{"attn_scale": 0.177, "bias": "all", "parallel_block": true, "init_std_o": 0.0688, "beta1": 0.95, "schedule": "wsd", "decay_fraction": 0.695, "batch_tokens": 32768, "train_tokens": 107500000}
Each number is 500 + 25 x the weight over the matrix's rms, rounded and kept within 0 to 999. Layers, rows and columns count from 0. Numbers have three digits each.

# layer 5 attention value, 96x128, rms 0.233, rows 43-63, columns 0-63
556498491484516508476537515507523509519483508541472503503476453505469506478501537496432474491503523479484498511466484498502504491434470461514470520488511494525522536507490497477490526505531475
508488537557488535473508527483493471505531466509527531468522532469498505515508508455467507478489496490521483475493476516457474482498526554511534502515550481500509480530477522503522511510513491
562500479522507520504504511489517458533506502483512532531478493483503494506495480533480531463521477491457447511526539470493472467506544485470509506513479458503478509530510502497459482509526476
494476521520512455494520477513484476493476460483558521500521493477504507493478468510470458471475534525495462528486508487532506518511522526526497459518494480501464536499531519488484482515529513
502497480481499505471495500486486522475515481501455524531511478495530508439471505505491509494484511560437495490500466509494493501501494520484511557549515483448515456521523512505528490522520486
531519464533548525491452459485508513483496484521458519491494464507482534513499497457536533480497469522502519473492521542455434512520513519451484538451541478509520496493535519473467511496507535
486500464495504499478509471489546460478487557497468541511454503521477552540538517507530487504530544466459554494529509486533480488500544447504458506524496476547510510513480445500483512470498509
497469471455482450497530514493534508534503534494514487502506545476522530492519540486493512493536506490474512481512504501513492483546511494495488508497481485465508521477502558496491520503493489
491484485485478496513467480499477503471480495480503519488500487517495535532501463512502472496476477483494496506516480482500496482468481541543485497496480531488460515513501533480546482457498474
469560527526515482506521477479485478513532499488495524457494543467461485497482503530494494474503447526484521480480509490514499494481491508505516498498516488477467540468454465506498482520513494
482495511473496495564527501465514525507507456503510499468480479474496524526478536488490510458458506494483524512459487522534519520510512497483529514475507549504495488506517535442489484476506516
500506512479517474459492499487523482479459490516500573482482486514517471492512520526459464513564496483494515513500480474477457502478475527505503461506515501495521470538575508485500512496501496
458538473455519505535521458530501496507494513548510515456547474477498488520521476504505489537483479468525486501511502464505495502486472531503486478480469514486521516484522480507481474507480511
458483491490462457530481486524503501503511571464472533510491523468522518490499540513504504512466499498529505474536490514534487506496534484520519493493484500492518486490479480501515465509482508
544510542479502460546479514518451521498474461543516489498524530532539470535483500497460495501535508495500544474470492453505514459523514544535496471486474497468456531501526531487504497487518529
530459478498478480495484514440517470467487507499490499485510472523516491501490515466479505485474491487494487468510478513523488519493535479478505531520503512490525506512553491547499518511491481
485499519493528486521498536514524496520459524491533545476500463488505541489515468496466475483458519507535515499514519506498477481521494502507481549497461531497462470523541482490464507468517474
513520504534515497460514483500502488541501524481484546564490498481521525518480477518476515456505501499546523477493485491505508510513452479504427505495506512485556549500503509517444525536514493
507485505485476515497469493450499501506443496513533541525521496503486504484554489515507556524481459488519518527523482521526487522491491502506487536541480496500514517501493459499498477519486459
506519514522514464481550493473530501475529506503485494529505467520506487484481542529552495471516503498458504486506519518472496531514491492475498501467472519515471493519538455535476471483487500
505511554515508543492490536486473501507475488495536483453511508538502508499443495517531497490422498503492506527497497531479506428501441494507512502495487508447479464429501500515495459491491488
# layer 5 attention output (transposed), 96x128, rms 0.49, rows 43-63, columns 0-63
487534524493506505502482502485473503474496502483509507521500537513520485510475482494510508507479517522533491530514499493502528517506504475460493503524485485518509508494474466487498513481487506
518471501455516500522510496492499478496472497497479469542491457544519516449499502479500501506497500519501507469484521510495488522466479488485523457518474545534446484461525502514500503477512491
478485493504521519523502541472469532503544492517492487495522482484486501482493477475505524529485520497488532515475483490499504520496511497513480479487479511484529507512483463540546510517503480
509511490497520505489465525487479496505496522450490493461504484522544537489490477512510497501520471497511517498520502519509505467490433551474481525477494504502537474496477512470506473535510491
509525515513471461506502469502501491508468513503529497478534484507504488487493533491491480469499517472560483512508521520497505486460482482484535475497512488510517515485470508505499500539477479
491519536470478501514518516491515464535484490473496500485516488477490494498475522538497495507504532477500474494501466496542493500526512478511550513505456504505515535511481499519506499474505507
499460560493500488488507478539506525515530502485538494501489513493473508490480490522484506497534511492496492461517484477500484509526504508495542508518492471465519498476535534497514493512440494
515503522516502515462489501487503519505506514499516505513500490505454492504502491510516515507509502503479446524496549498509473491484515501517490506465504512552494489498508457504483496516453490
504512489495507530523559509474461514506500514501533462500493521522493479483501534486486490511504536488493500474479491530505476514530521507490459494503493457473516483486480483474491536518491522
503493467507508500490493495532504507470531452484550482538502478503506476486459508507475534510510502486496501523515465542490462493494529509516471513495503508510513468542526492477457500499544471
516490475485443486478507500525483454517517503506471483523487499505508531497527496495546471523521511485506531507521468516478484463510495481516527507496480495500548485521530486520502532507507451
514503524485489524504489459520485485509492486537523513504497468449495504501511481489511541464477518469483512476514504534541471480488502491529467481493478519494530527498470491502475467507499500
504494509479456506489470513468540498480536506473534488484465502496494481475513543516515530481507510497490492504524536496465522507549519496520475481480510477477484495529496527509479525488533508
536523503512543517476488479505536543492544467508538490493442529513522503534494482483517492504499489502487489477496476533497529498487518503526504483531468469476511529489534489512494496509498470
490532481473490510480506456496525501518483495474474502502505530506453506495494480501534472463474519512507471539480518499495492477518497496489524466518492494498496463494489516494524503538521498
503511507521495508489509487536530517515498510513491475500536516464518515485504504528560521476526514498511482490483529527467529475479518485506509502543524514508520496521480460507522490553503479
503512490488490481501491506457504539506474464474447460471529499495501511488468484524526516493503491494465484493457498515498530480520488500497543454502507476507502500546474472522532533506486482
480494517495475558482510498517505513509528503476497491464521474512485500499508513516504532506540458497514498481504522500495534535515510499496518446457497450494472499496493501459505497468466482
493506495503534485506499473530532461490542486517512486478452492502495556499497498491468479476522528536490473471479524515482538534489513508459505512472525506475502494476485499504534531513483527
476467472498483515526478507498476505491515502497499494474476528464468536516498476469502536500477505485511506496530492507510499525447476495494539535526547511517542499493507548485519483505528486
512480432496501486541508508492532510498518507545541509515482515485525505489465485465500478517470501521478499540478466532495518484496506509518539533521486493512487489501497460474513501503542492
# layer 5 attention query, 96x128, rms 0.193, rows 64-92, columns 0-63
502488450493481496514508466500524486506559499520481483473480527470517498531503455510493480537482493490459480473511483494491526527518506462537513484524545512484511508520469530466509497501498439
518534513511490544499480526513515490516454476457539522505496477509503503482503515470502481490530490516509491512484481481526456483484512479490496487499453459502473495478515458481516498498480512
520490499549521514514544509522512547479494492513500426506491498489538532456514546482495510505516513478485487496513491524504498511509536471517505536491493484497494487516512489494525523485519512
483492494483493501479472477498476456512515490521517521498518501519474520490484486530505454482522482509490514485515521517495494477489462512497508497501524496498516499527504514503468494520483490
471506509483478526464491515477498500502530488481474502489505516489487478454510484483431520505482494490478514486541522522473506515469521498494478479503537513524518488497508489511487477460526530
543491561476496522551481489498500519521484531476529493474499484502513514474481503521487534511502521496470478487533545525495519455484533493500497482474462501496476496498561450530474514537517515
509512514479542512527517485525534514473541441480470504476532543522486518459472515480479474469491510497509492509512517488493469477460509499536521516497491477539514469495484518478518530472518543
489490516504505533522510530498498445550500485490508502497509522499502497476524497509507437506484521465482494553534495527472499455475458509513520521505492475529532529470456528468492494467480506
532492526497464479487531496496456483515500547509470452458494494494519508457486489493525492490498529491495465548491498546551496492459520513505487499495484493508522474479510484470507515552493543
451500496485537505552528461503504525560526444485469448497480450468510523485469525505544555470510566555500478562551514513465491490509505517521537489527494467514485479511541496504512494505491542
473490475509444484483519504544501507518514507488493505492511517544482457503501508501462469524454519450502503516467448494572476488523502513487491516514510466489485508559543491563514509546502535
498513469544518502507531490504549495479470486512544436514508504482518522467441541518487508477531524478455531543535476496487469494483503484474466498480544521521454479497503499496528484482497513
478525485488489486477520512553526513460486493503495476515509486508512457448503522499505504487461556478599514504450542497529492470542476518526493487483519453502504514509470528531520511507519536
553491538501528439523449531544524481493563521499536495461486519509489480516481500561521476490487488541517542513503506491459547444513493513494501481472476510557484512474521471483481492539491492
490473500485510499498435479516435509482532504509531486469514495470510479497465484547527514462460526475519578528516542494495526481467445482490499491509524541509496456551511524485510481486509494
535496506464465488477509531481481506485475529496514480479481489527516517496497544525528508507507458522492496528543506508468501460504489529511580484510470467474468525508472481470500538511550490
514477497498493492514489516529512515499467509519524527514488486476513516497486556521469486489504505482503498528488455491501486480504514518498475488501464492545539498511488427506510535464515494
490538477477480502472495494467514468519529487501480509484522524524485499451528449511526498509487497507482516445491494484483510564487470538539519507503509521496510540466496558497498465488476501
461495533488507487515509509494465482484464552532483517514498495478473519469527489515530532496500470493500538483527519495489478493494472488500486493454513513509518521493496483548501543531478501
491486468477472472473496523452518502498506481482436487464517510492487528511523469503490491552510519508494532464475489488486494516513483522528476482532479534476501479467496526475494469488520528
500449495505485498446513493494504443463487515521504498527514532510522516521547478493482493487495523520519543495526513492471499499520479484505516511479496497498501492525509528510538506499516495
494496503523533504547521490528505470493461506507495471517504501503505493486486499510505454467470517519510527502461483531490512492494517503512518478476478476513497496476497535481528463559475535
480467489476498517466489466538505485506501482465519480465491532491456475466491510517501448466531522500510503569555491527481482512484511509485542523483514461482494493527516514527506496479473508
508523513459470506461516514452475518507474519501472551529472555482497486475520443445502500494487495495499497441492473533519490521511458487516445517485523483505513489491500508491487501510440505
492520450505507531512481503469499478504511454518524501507493489505516515506505495500506507478510486490479565508486455505493479506511533502486497461464504493488499498520485485470487484491502511
482503535492528514531522450514477531516504448525504480519477525512519511529464491474527531477485480499479483539520502514504540464494536500514515496483465503450475493486476491508472558503511522
518491531494519535490507532503497507478484516491510497497489493510522495536485531530452499493519511474475493476534548492507491477495481506469453532503526514504497518485496504479544555500485516
517514501493511473526528519527496442491486465485500547437518488506468530526479506541449470532529515483481460466494516528486524506536490508453512553483494486510536509448521495541542490501505530
529489485523584512489475529514505476429450502539535461552473516465530478504525563485516495477453442494478461558542533542519507445446542512482459559483534491509508561504534540551468560502530463
# layer 5 attention key, 96x128, rms 0.204, rows 64-92, columns 0-63
478474456516480478494485490512524526479484530503506514504503511492516501485505483466498518477497494485505513456487495494481523491493510476537495516495538504473487488528526476497510487485509553
519534493474498513488534542467471485538537471482480467516509531534516505527532517504498472537474499503468467543515501528510454488498489508474502490499447472546500520499526548507501510533477461
514511520518475521488511509489512520504490465486522513472492501524492482477501505516529497509497537468458518505458491507523533482491511510508478503501481478518497462461494518463547488501483494
485497452503496460518464531509467494489514540465483518512498498516517477503523509489528472541492506502499495520513515504520485480483516489511528500510530475499521528525516534519514491477493499
509502507516510471543503464524504498484518486484519516475505474510457496506468463495524532488515470508518499500520507491483493572511485485510500506459518501497523563505501498483510486457492483
502515521531528504480509488544485510494502498536501496497519548513536505481479475499540515516488500489499480510512523515499481527467485517497484518500477451517505542508494566467525495522492496
534529533478462513540524511440501487473507484473507498484489513547532466493526495494482508477458499495529482526512507505473517518498481459466485483471461468548481510502500482505482524504542515
538536442455460511506476451446498489532467512502483457508487460507523475505490496491504484496538487490489559456488457535507528486506503489508531496525497510475507477510501535518493481517439487
526510501491513581517455518509473527542420493478488554543524517495508539524534465482507493511493555462523484516475440537507507485487477495509539546520466485462511462449522512479477531497475504
519510484506498536446526482507505514466516484479495490475481531520487555486525474471493517546513539495545526503493500500477479452485527532509485471492492481557479464507462463491512462476470529
496500501493486497449494521500527480427525481444472492455463541516486478540461502487521511485454461506524406526522535475537495518523521497489455520557513454495479509497514507528510541559556558
487496490549502536538516457484495519487453488509486515472503584484520506484464491497496472443483510515483564514505499517491488473560495468448437452511522513490414512517505488491533520506489502
439530501514479457484485489512528522464514520502531437535474492449444479442469498495547524473463530508574459529424467495517488472475466506531455499509494513440493449509500517518485526526478497
512478499456500489487507514520544467468513492552550473515501525536471483470494519541484481485517509513512479512474519500537513479445527525486574539458464523487471497498524522496509543538505499
532540506498547480472478525474491470487487472523512492501522483487501493460477463516553477489517475534553536470466523508478516525493490512443489507483454500490488483528467551463452486506511497
480470495508484567496527491497494469479510488475502491493489476494546531515479520489469554502454477495502435552508536495490491480472538499475501465477450492545502516524470485538441495461462510
481540527531478484495487481517506489464487510486503510485483482515498504522488483459500515477468495500528501474509523510512536511522552505503524514499555510496477508507547507495516462500505531
488498498500524479518515535502503492458496520512510531529485476477488494511506523502483486518532507493514484519503490495479511493518481474503503476498519524480498498524493496528492500485504493
541500495497511475508501506482532492475475480492514506473487514484492499501503538516478529491480509510487546494503518497501503470525545475520545479516509504537501485490508497519526502546480494
497475542513524463522478479522527539460459503536547530457493475501475512507498477475462523491526499501507509490499484495478508521483475467511528510499519527487492471531492481500521522461492513
487523483494481503489468527516511506445479503512516527504484458479454498490521481488476504473536515553492510470516470446497514544468498461500446502510519535470472502525473488513485523493515502
529511498524504499543467489519547559539519471510542485506509508487496529575499544464455479561555528487516482469489483442485550468533537514541536521526521540477541475519536526495474533486494499
500519508480492492489475450448512504480537481505483519518496502480520485538470518481479530494492451472507512482490470493498502523479501471554498520515512509519507450491490510516487494487464443
478493506518515482526529529559495482503509523493496517490501470543501477502518464482533527441461504529482472499561566524525497495471508572529495493470445430490496595468486539488528494503520580
498469511513493471539509523444499502529501488489495479473510492522532556504503547470524500511546464485502495522448471517528443462523473463506558474505464522544491488505550497466512498521477498
447483492496497461513524479492494503492529489524478472532485519492485502541485510525530534492509501540518508483526476516523509516454525468477480476537489530436490496485517470538481540524527502
471482551503481515512440524503502515475449509482479500501535520508467463475518505476455472476502460493467516429510533479546485510462472488498515493475503500490483549496529504526503514510475507
497512523487540482502530526545485410486590469483528479469496523500475474495504478523521489552491543472470535480518480519505457464500496518483528495488488433434516505493543511467526481522542555
549458488517512517475493557525530526427477524517512527497507556464528426459487519483503454457497525453458496506499509482533524446524518467463462525484561482549483532475473523514475503473497466